python train.py --n_layer=8 --d_model=320 --n_head=5 --n_kv_head=5 --head_dim=64 --d_mlp=1280 --vocab_size=32768 --activation="gelu" --norm="layernorm" --norm_place="pre" --norm_eps=1e-05 --positions="learned" --qk_norm=false --attn_scale=0.125 --bias="all" --tie_embeddings=true --parallel_block=false --init="normal" --init_std_qkv=0.0278 --init_std_o=0.0345 --init_std_up=0.0398 --init_std_down=0.0398 --optimizer="soap_variant" --lr=0.00877 --weight_decay=0.0 --lr_head=0.00597 --grad_clip=1.0 --warmup_steps=200 --schedule="wsd" --decay_fraction=1.0 --decay_shape="linear" --final_lr_fraction=0.05 --batch_tokens=65536 --seq_len=1024 --doc_mask=true --z_loss=1e-05 --train_tokens=306100000 --steps=4671 --dataset="wikipedia_en"
Each number is 128 + 24 x the weight over its row's rms, rounded and kept within 0 to 255. Layers, rows and columns count from 0. Numbers have three digits each. The size before them is the row's rms in percent of the matrix's.

# layer 5 MLP down (transposed), 1280x320, rms 0.0398, rows 663-703, columns 240-319
103:107110131149098151145145143171100130102125132093128133142162136092097143084143108067064142115140122132120147171123129207095133095142112159122081123148144123151160114144137107109123148142120125110102117087144137131105180143085132185106135109
098:120111140146123141115075110145126145123127147097100149159085116111125112073133100165096163147097193134109129131138107143144127120171099134090123167135143146166148119141084110180179154097118133137174089104089109130109140178113128125164138135
106:116101105113145130103141148139125140141153149073115174142158138116133082120111086123143120158155112096132103115117155150119176131123149135117129120117067125162132146128115107149138140071134108119127114098117154114112132147127150078090078085
104:097169111093132127123170126136088172150146131115146130159083172133093112156140126131151102131128152131104107093137123124127135158133142147121108106173119145121112112136130120166134139114138154198146100109122123136147173105130095081143190106
093:135178128131101116104114057129109125134134095178166114157116145157127112158156091145142154113148137112133120120125180133117106108096156150125146146135101179121187105146148140052159134146137097138108147094105086157124122159072120170118180142
095:170106109139117078159116123131132082121163110151125123140100163136113080128156156142110144143125114119173129124079131088110118101112127131134122096153099106098121164153102155112156158141100129125121119108122083106122123138140101124118177121
102:125094172150131115137101145105124134112125190140147122150165089097133079115163152149095114138133131135131186144131123163151168122128141174128165121143129065090123155124121149172134097137090169144135060119105119140101155156122115112117102095
102:088127142127135159150177124124151163112118107106141159151148153160188124125126145141117120150107127105163141141127117138109106121169145122107081133139120143129120099144147125126104125137125123125094139108098139151106134105114169138161041162
088:126167155145115087115117148150120103147171116175140153120140127138140099143116123123131176106121109158107096103115165118121154145059117143156126126116109129144130134124117114145094132107137086149114092131139143125101103116157128123105074130
101:079136082130112098158138141112140150149130136144118115083130128120154096115090145149132101110155112171134126140084148105129096127130110113120126135125144143135152141121085104125123192120164130091126155125115132156094100091132119106116141193
092:124111143122120128106109127124104121141121161159105121143134098175112144158152157057182096160136112154155127111124148085088184148126132084115080121162161077131115120124143108131119130105176087127115150125119147147120128129132144099110099116
097:111092144108134130113101157146111083162141138096098154134123136120118130115145116141149131104119119098123175121099142118110138116135108132127169172119139157125168155150130104123125127101149092135143132143163152117089153148119089146134067243
100:135135127108110150120126120119141110138149087150126128113098155150156137102127127105170137167127151120153122119149146094138084093155143159132133094148098116153132128115150132148108153114167139108168128062149072100153137146159156156124175091
095:139149114128152157122154152126140138133117093137126172124141116109146148176150113165126130101143139156124156158145135123115114111136109094129119107083121141132125160158134162123088132110127099091103138142157133111140101151105128160107093137
097:114120134120119098132126125157108133174141144138120132112121132103165119102111126132162115111166126107124107129119139142127122119112132151108075145170102096113174101087134137108139081156126142156161133135185140157158153098168148147157165094
091:120101137140112155139145109138123090151157102182135110165161115130126116099089088094162141109150142139140107095139103131141125104112154104123155155160104081116122136096109132126112138145167111124122131100133123124106112105183163071145141161
118:075160132143137135107170135132131107100167114163148111132132105103097141114131159149124168116103115119161132204104129119158101143107135188180144132174178132166137096089138169153116104147125130112140150125116137089116082103131146132137170149
097:148163156114094127120143139126088144128143131104123163129081145126102120124096130156145152148124097102139137135099147126132117131117129126126182112132142149146145137173155123114149142122173104108120140081130089136084088149137072137136132117
134:163143130147134107126197137092147117140119129153096146135111168158136120102141114106106137138108073090113159168094164144121143150153163134126097146161120128133134136129089155058125161112101176152130140141115145104139105141089130148132097132
096:144115112109184132103116138127146153128105120098122074126115117109118116117126123137148127122140158149146117155150070103118109169141133099108130142118124163133087177076128126054134107109162111099094134100129142113128144124098092135101175127
101:137114150158074141170117120124080129152145104130169134155101134174109112130164080105136169128144099125126145135170152113106117094105066128149153113121152148156091141148174124094136138111115176138103089149162164114126148149118139103149102115
094:161147118151109126121118133117148089091133161137126124075086092169133154111111155101147141159129109098068116156127112137129095125099094122173086149095138086108102132123177106101117110155157204129165110128092142142152106106137086151121139157
095:066100136109158160144082145134110142135108156182127101140165163176131128122119092125130141119121131113100083131155118113136129080159135128123125140148183127126152102140148142111167157157127075108106136075089095121130107115192115130081124124
096:141126152121120119144113183173133096104163116122119121131139120114140126127127131052148156145111134139161109118144113127107130078094136116153140126138089138103175110150161121148110120125169095086147118178111124105092136168115140138110125130
100:134135142127119154140115091100122137130106104158137145096128139158119120141129164092151151135075146137132130127128122095156126126111150164152128095082123131106141159113137126071122114120118094141134126141146128101116122166119132150136096080
115:120149114140110133135124136117111115119120112138090083163114175119130116103116153101131167105100097152155112145106163153169130134154127101134141117162157091130087097149130171100119142133090122115114146169193125149117073107097133132110109171
099:120103077173145138064111148138133141116097143091139099137128127094153103083098123103092183134154128124073156144131150094126164121128159134136092115077141113112092100085115150129123138119129118127087144099132098147117161100145185098074118091
098:119126155133104143144118141099105133145099093150075138100171119155092100138135106138072127119098121122132131132151127120123143109156160078115112129111112146082109144128102109164110126128087116139119159109176122142133112130124159116158155101
093:170103059135109146153133094147124128150135122143148068145128166113122144157160137106125169143133114080099118183101098117151124175160152141125141109144127163114164127121111107128127161130128125132156098137167143106130098129136123150073154131
096:112111173135135137165093104146146100090091119115122116068094118124119079125147179157132093109159128174138110097161111146124102149128123109127175107143132137100106153140126141131156155112135119121141121123112095155123134109180136157130140127
100:118133141167154125129132135132112113140124181117144114123157120121143127148113147165127104129164132132151117139108092122112107167079123099080149143141158111182094107103113135149122139151148170107128121145146119139140158106090142131131134110
107:152118107110122131121114106169142182138184122087131137148131111115130170146119106132127065100083142127147170116108164092124113103124111156118113087134108136123139161122142167115145127093131177105141098130131123113106141099142151154088127136
107:144168194098164103118168115148131111109136131139127096095123141120110096128121148123085119194120091154163106137150145125102170114107126138186128171141143129158183122136144149133117129116129116133151103129107161105114144134082134181127161071
094:118101099145152137157123095121103098122095125098120062105161134138091132127125184143139076124120162139119090126114103148125105137161135153189165110107141127168103152155085139073123134144158134162148102113124095142160129129105156131079219158
091:108116118140115109159094117144130081115111103131099097098121130106132138136143103108156151109124116120157102093149158164154091125099087136133168182128140097099099141140131108120129164123156135095149114143158092107113153123108100114156084097
100:091125118115138150115161148164111156117097092119150109165119127164108114137134130170154126125138125140148135153141129127170120121148150085115086111120102127106076117129132123155148101133189086131125176121113114125102140076125169133145096146
100:136114119137126111151145117067109092150087136186159113129118146183110135092118082131118118108154158140138149111108110094086101122080160066124090098115169128141123107130112101103125161195161109061123170087133128121130130131123094112111147217
112:121136101092098125102130126123146145121127087083123134141102133100104143132114167095182149119133160140152118140124138150131146136126129124119091137114102134160141122128095140148171105127102124096150135134094164138105090152128170090102147142
098:161133141102156147141131067145165142090132198163083114123142114158090157110162137130123076132126119123143100141106134087149115142119146105095152107101130128090126166131152163140161110137117111164145134147103115119137084132121109097131164096
091:128127139097118115148163121165112144118148113129076149152100132138117140142111140158124164089085134082121153128137117089125116101107112132145127102128125113141152108109111156074124177096144119121150103119154130130144156115147136125124114120
097:138129151143131163149101135113105165153136168119133128089122088126085074136122122105123149160118105121125185093143121097132144144134146099116129165127128128128095152099125100146129127166131151136086104175097080135152119109139123103068126152
# layer 5 MLP up, 1280x320, rms 0.0398, rows 664-703, columns 240-319
101:125142141179130119117146118139131117116136124144183096139101149170123177149146114107121152097160114158114120118145142123178094135149149143153151078150101119123115161155132119089142109122125111126090146115134137160115139120146165120151162141
102:151120131118133159115137165116113118119141089118151157094116117099122140116094143151115191125089101111137136130129130156152131113116165145144117115124115160094124141127106120127092139147113088127121178144119151089100124145079143113128113111
124:146168142115126129135136141127108110108126123135098099131107127185121160166130175119104122107148120141109133142096078143128093156174155149118183154131097141128096130093108094137134146132171108179176129127139134136152113113111137137158169118
084:117078151109140157148141160142131134120138131080087183154148163098134156124088170097117119130131140150176127155095141107146139159100110090113157159141109083131122145156143150124100114128152121093121135115141099133133172147121121121120126153
099:168117136115135113113157139179137127102137111154126105144136157126093147136162144098076129135150175141129126104146131173103156147124133124118151128144103141134102133063124130127110126123096113138145110130101114146089122144138158139130095167
097:112129172164120122122141084141199169157127161076124171167150132136079156107157130123092154107116122130099142136106091097142109108166143092126109137160147153110078106153101109147117143152128157130095097143107082158125122156082144118106097125
109:144182118112143121132163116125122136153114109098144115144133126133143120105145125143104149122115082100117110133131113136121098099171136114153125141116145144119105132120125097151094138149103095132157118150117179139109169120099193182143103151
093:101070118135097163156139095128105124106115136141090120138101096122152187099125125152133105181102119110172107052092099130140103099186117151157103127149146142126076123145123105093110120150136143111174133133148157159138126102131139131112136121
101:114117105132137156111120086107167131143126131107120099109167159115111130114120120139139171191170121118120102112164136122107110135149144139170116108135118105119101100144160149116106093107125130142178106160156132164111125086138150118096153098
094:126109076136137062114145117137123138122145153107148126123115117120173131128109090150100146125144165151097211156121117133151086146202123171147117113098109141110121151140122129124157155182120159202121111130133142170170115109103135107147113131
094:168159129122099134137095137145163139086124108136154142113127171134126131093110124140108101114111124127136126077150137138129129132121147173111141123142118113129133170111153125128130132137145114129149119164122126140132139118124146128127161107
095:133129124128114136139145108127093130138092114175079148092137124116138179096133135150118105102135090114149133164088119125119119128106149113124154133145097158120108169114134144134129113118124135122075132156118160196063137127080117152135129126
093:116068087134120128135120084162083124109138173077114086150146170180100094128088139153137144151082107117115137123125102157151125154137103137142124158136113129122131112174178090120137102181136116119149103118112119149096102103149104105128137135
099:143117164115147154138146122105126136129119148156136105124148128131088158137141126173144139077073123151120121164111108107191114104111119131160136120155137141113137148153104129151129146137124108135139120133139136147115123196183180197129165096
094:147148107143125127150130118142145123120135132092092089114134110115141172109160131122099100116082099127149096127107116112173122106141078122104128187158175121111126106150131130159131153121125118169213130137125110098095154156176127142091122080
114:129189096130140142147115130134121142121166119158103147146129102121146120129120126134112138123139151141148144119146117122141125128115126123162103183158179127125087123140127140146113123163113131124142149134114147131092139133153094101102129122
105:107097114099112119097133130141131149137105147146141125126132145139114113141132117154133135121137120114130137120115087130094147171176142107170116130115163121117104107156118134128114144150116148114117125134163105099084087117131127144105117104
134:160138119123123148140156115113123103149152126063121090130094111173150140146160131139087143150116093104130144152110152133141134158124154118135101125152098155076106110174084151109141148123160159155116146133145106116126104129101124112099118101
089:073162131100110138158091171108103107128109131137129143099171095106103130107118108143126131134144103089125087094151124122093128116211130147109140119154136170129110097102108128124092121162146131143143147136137176137119127150124118128098111141
105:148169155126115156148137135110136119193146110194147147160101156134120100125127107077151142159085117123113120142166114118111176156127081122116141141133103136138112151155126099126140116112124149134155122134113146110128114103160138095117125123
095:137095108112066151115088155134131129096160119198123137126177140131144144100108130143123138103144146136123153138129138148097151140133121111137172159168136145112141121122150157132115124173107101172169199101119094137088140113135151141108114133
096:123127143102128119145143138106126117109128158120109161124157123118150061107172145137102122087110134130102151118125109197135107146117099118098143180124146160113111132163088100142128084113120156117141107167167113104128105128110135111138125083
100:166121106120105127136085082105124125114099128121119144079128135175136107185148131168160150115162148120114126157117123138102122096128157125129159190166192154120133133121107141149157147118157136082101130117139136156111111124110135158083157128
098:121094146134163155146130115116129132069142119131117111167110132082127143173151116167122099120121108107153178121108157125126121104166124174151165105135104153131116126143113134143154137161135120128117128126157134111165144121143145129098118117
114:108091124138115136083146104109116121117072091121107148122122129153150129090100129143097120128108164135108171126157100103103129124136146101156124136163177138104116108145136162135132140140086146143097106136127147158124157113155157159141120128
095:124117089121136134110155121159131115121141101174147125101107113150104102107132169170092129158071103083161127122133126114142149148178138124154147139147103169158119166160113118146112089159159112150163155136135166090151140120112130095141135107
100:135098144149092121096155115134095157143117116129109123069131153153104138116130135122159137122110105151113108141139116155131126120142120118090112133157127114129113167169139159154114127111122089114163142132143123156086110109126110157119129122
085:123159144147073114125142142117177110146103128130092172133136119115118090128095098099134086122099122130152122100150099159125086110159103121134106182119109134113124108150154154116166132120130141115126107119102098103129149129125127129170084143
085:145163111096160140098136149157149144121085139102073153094184119106156119137143125120087100131085087078131128132097098111161135138153125087131140154141122146149135147112159134152126167105132109082129138106109135085116131157109122085072150130
102:130145111097115150113148133114122112149116120113116136109119080167179154130143126156084181087144097104102150170109131137121121130146118115149160120121109177157140152148115132134090172134129100142130132123142127068124121123147149092118121137
101:105110128137136116115150114183154083120122142100116122131137107121103105141144125112138120122118131129156128118137101159116085119099130149152098141111113090126089139113141132084074152156114112105103117129132116138157170106105149129118105156
112:129144127084095150130144089126111174095132120144123107092157118104166075072156126140142116123149116153151155139140119091101174099122169134088143099131142150127087137161095127113095157137148122130122129169111150129131099127124131143108115162
090:172111143097131108106151125147106120115172119125094103143125127091151088099154122088143149128152087124149149174130149164185149172149148142104164113146124131123149135142147123135125112103124111102093110159114139119132110150126128107138120111
092:131182120122128114127129150091106153139124124088172129131153127147144103138107080120126153154160116108108166125122068151146136130104145113150127160131116139128111124084144140080097121167083116154111166108126139090112125093093130140123110081
101:121144150101115138139120183120110127142136101133177152114120101139134106110158143121126173138114110174116137143133119129100096190154122101124126124088082116099122150079162093161101121145107112076136106155102127079085146137118108151098128181
092:127127120136098099146144077136126161105153177153144148124140176162116125133156100147138097083124105091124149150112154142127092159128121119130199089129110159099134100095118157118142081127129160146110131133130131126117067120140162177151150132
117:120168132114117131111142126143195104149138132141108168126111160127120158106132098091108131126128129123136139124144148112128145120144131123114144111106108150151121117134114122147118125102112073131108110101152118142083097118134120149151123125
092:112159179178139099149142106123146152144055114170133141135092118133165145120148133121098138133083130124098134089155085149074082120117132141133125175146138121140150154127119148101148120124110136178111124158138121163132132082120167113119139136
087:118132134123098122138125146122116167134069133128157146131112127139162124098070141105138086130211103176134139082100090157121087146194122124127122155133147147149117117145147100152166116161146137121118197077164145131100113109083144131130116119
098:098145178178098153094165117119151154149100130174186102147094105173117116151092138170143106099133106131146123121109122165122140093112098129169103153121129178148127116129129140140067105156077112140146165137127125134163106117141126119170095105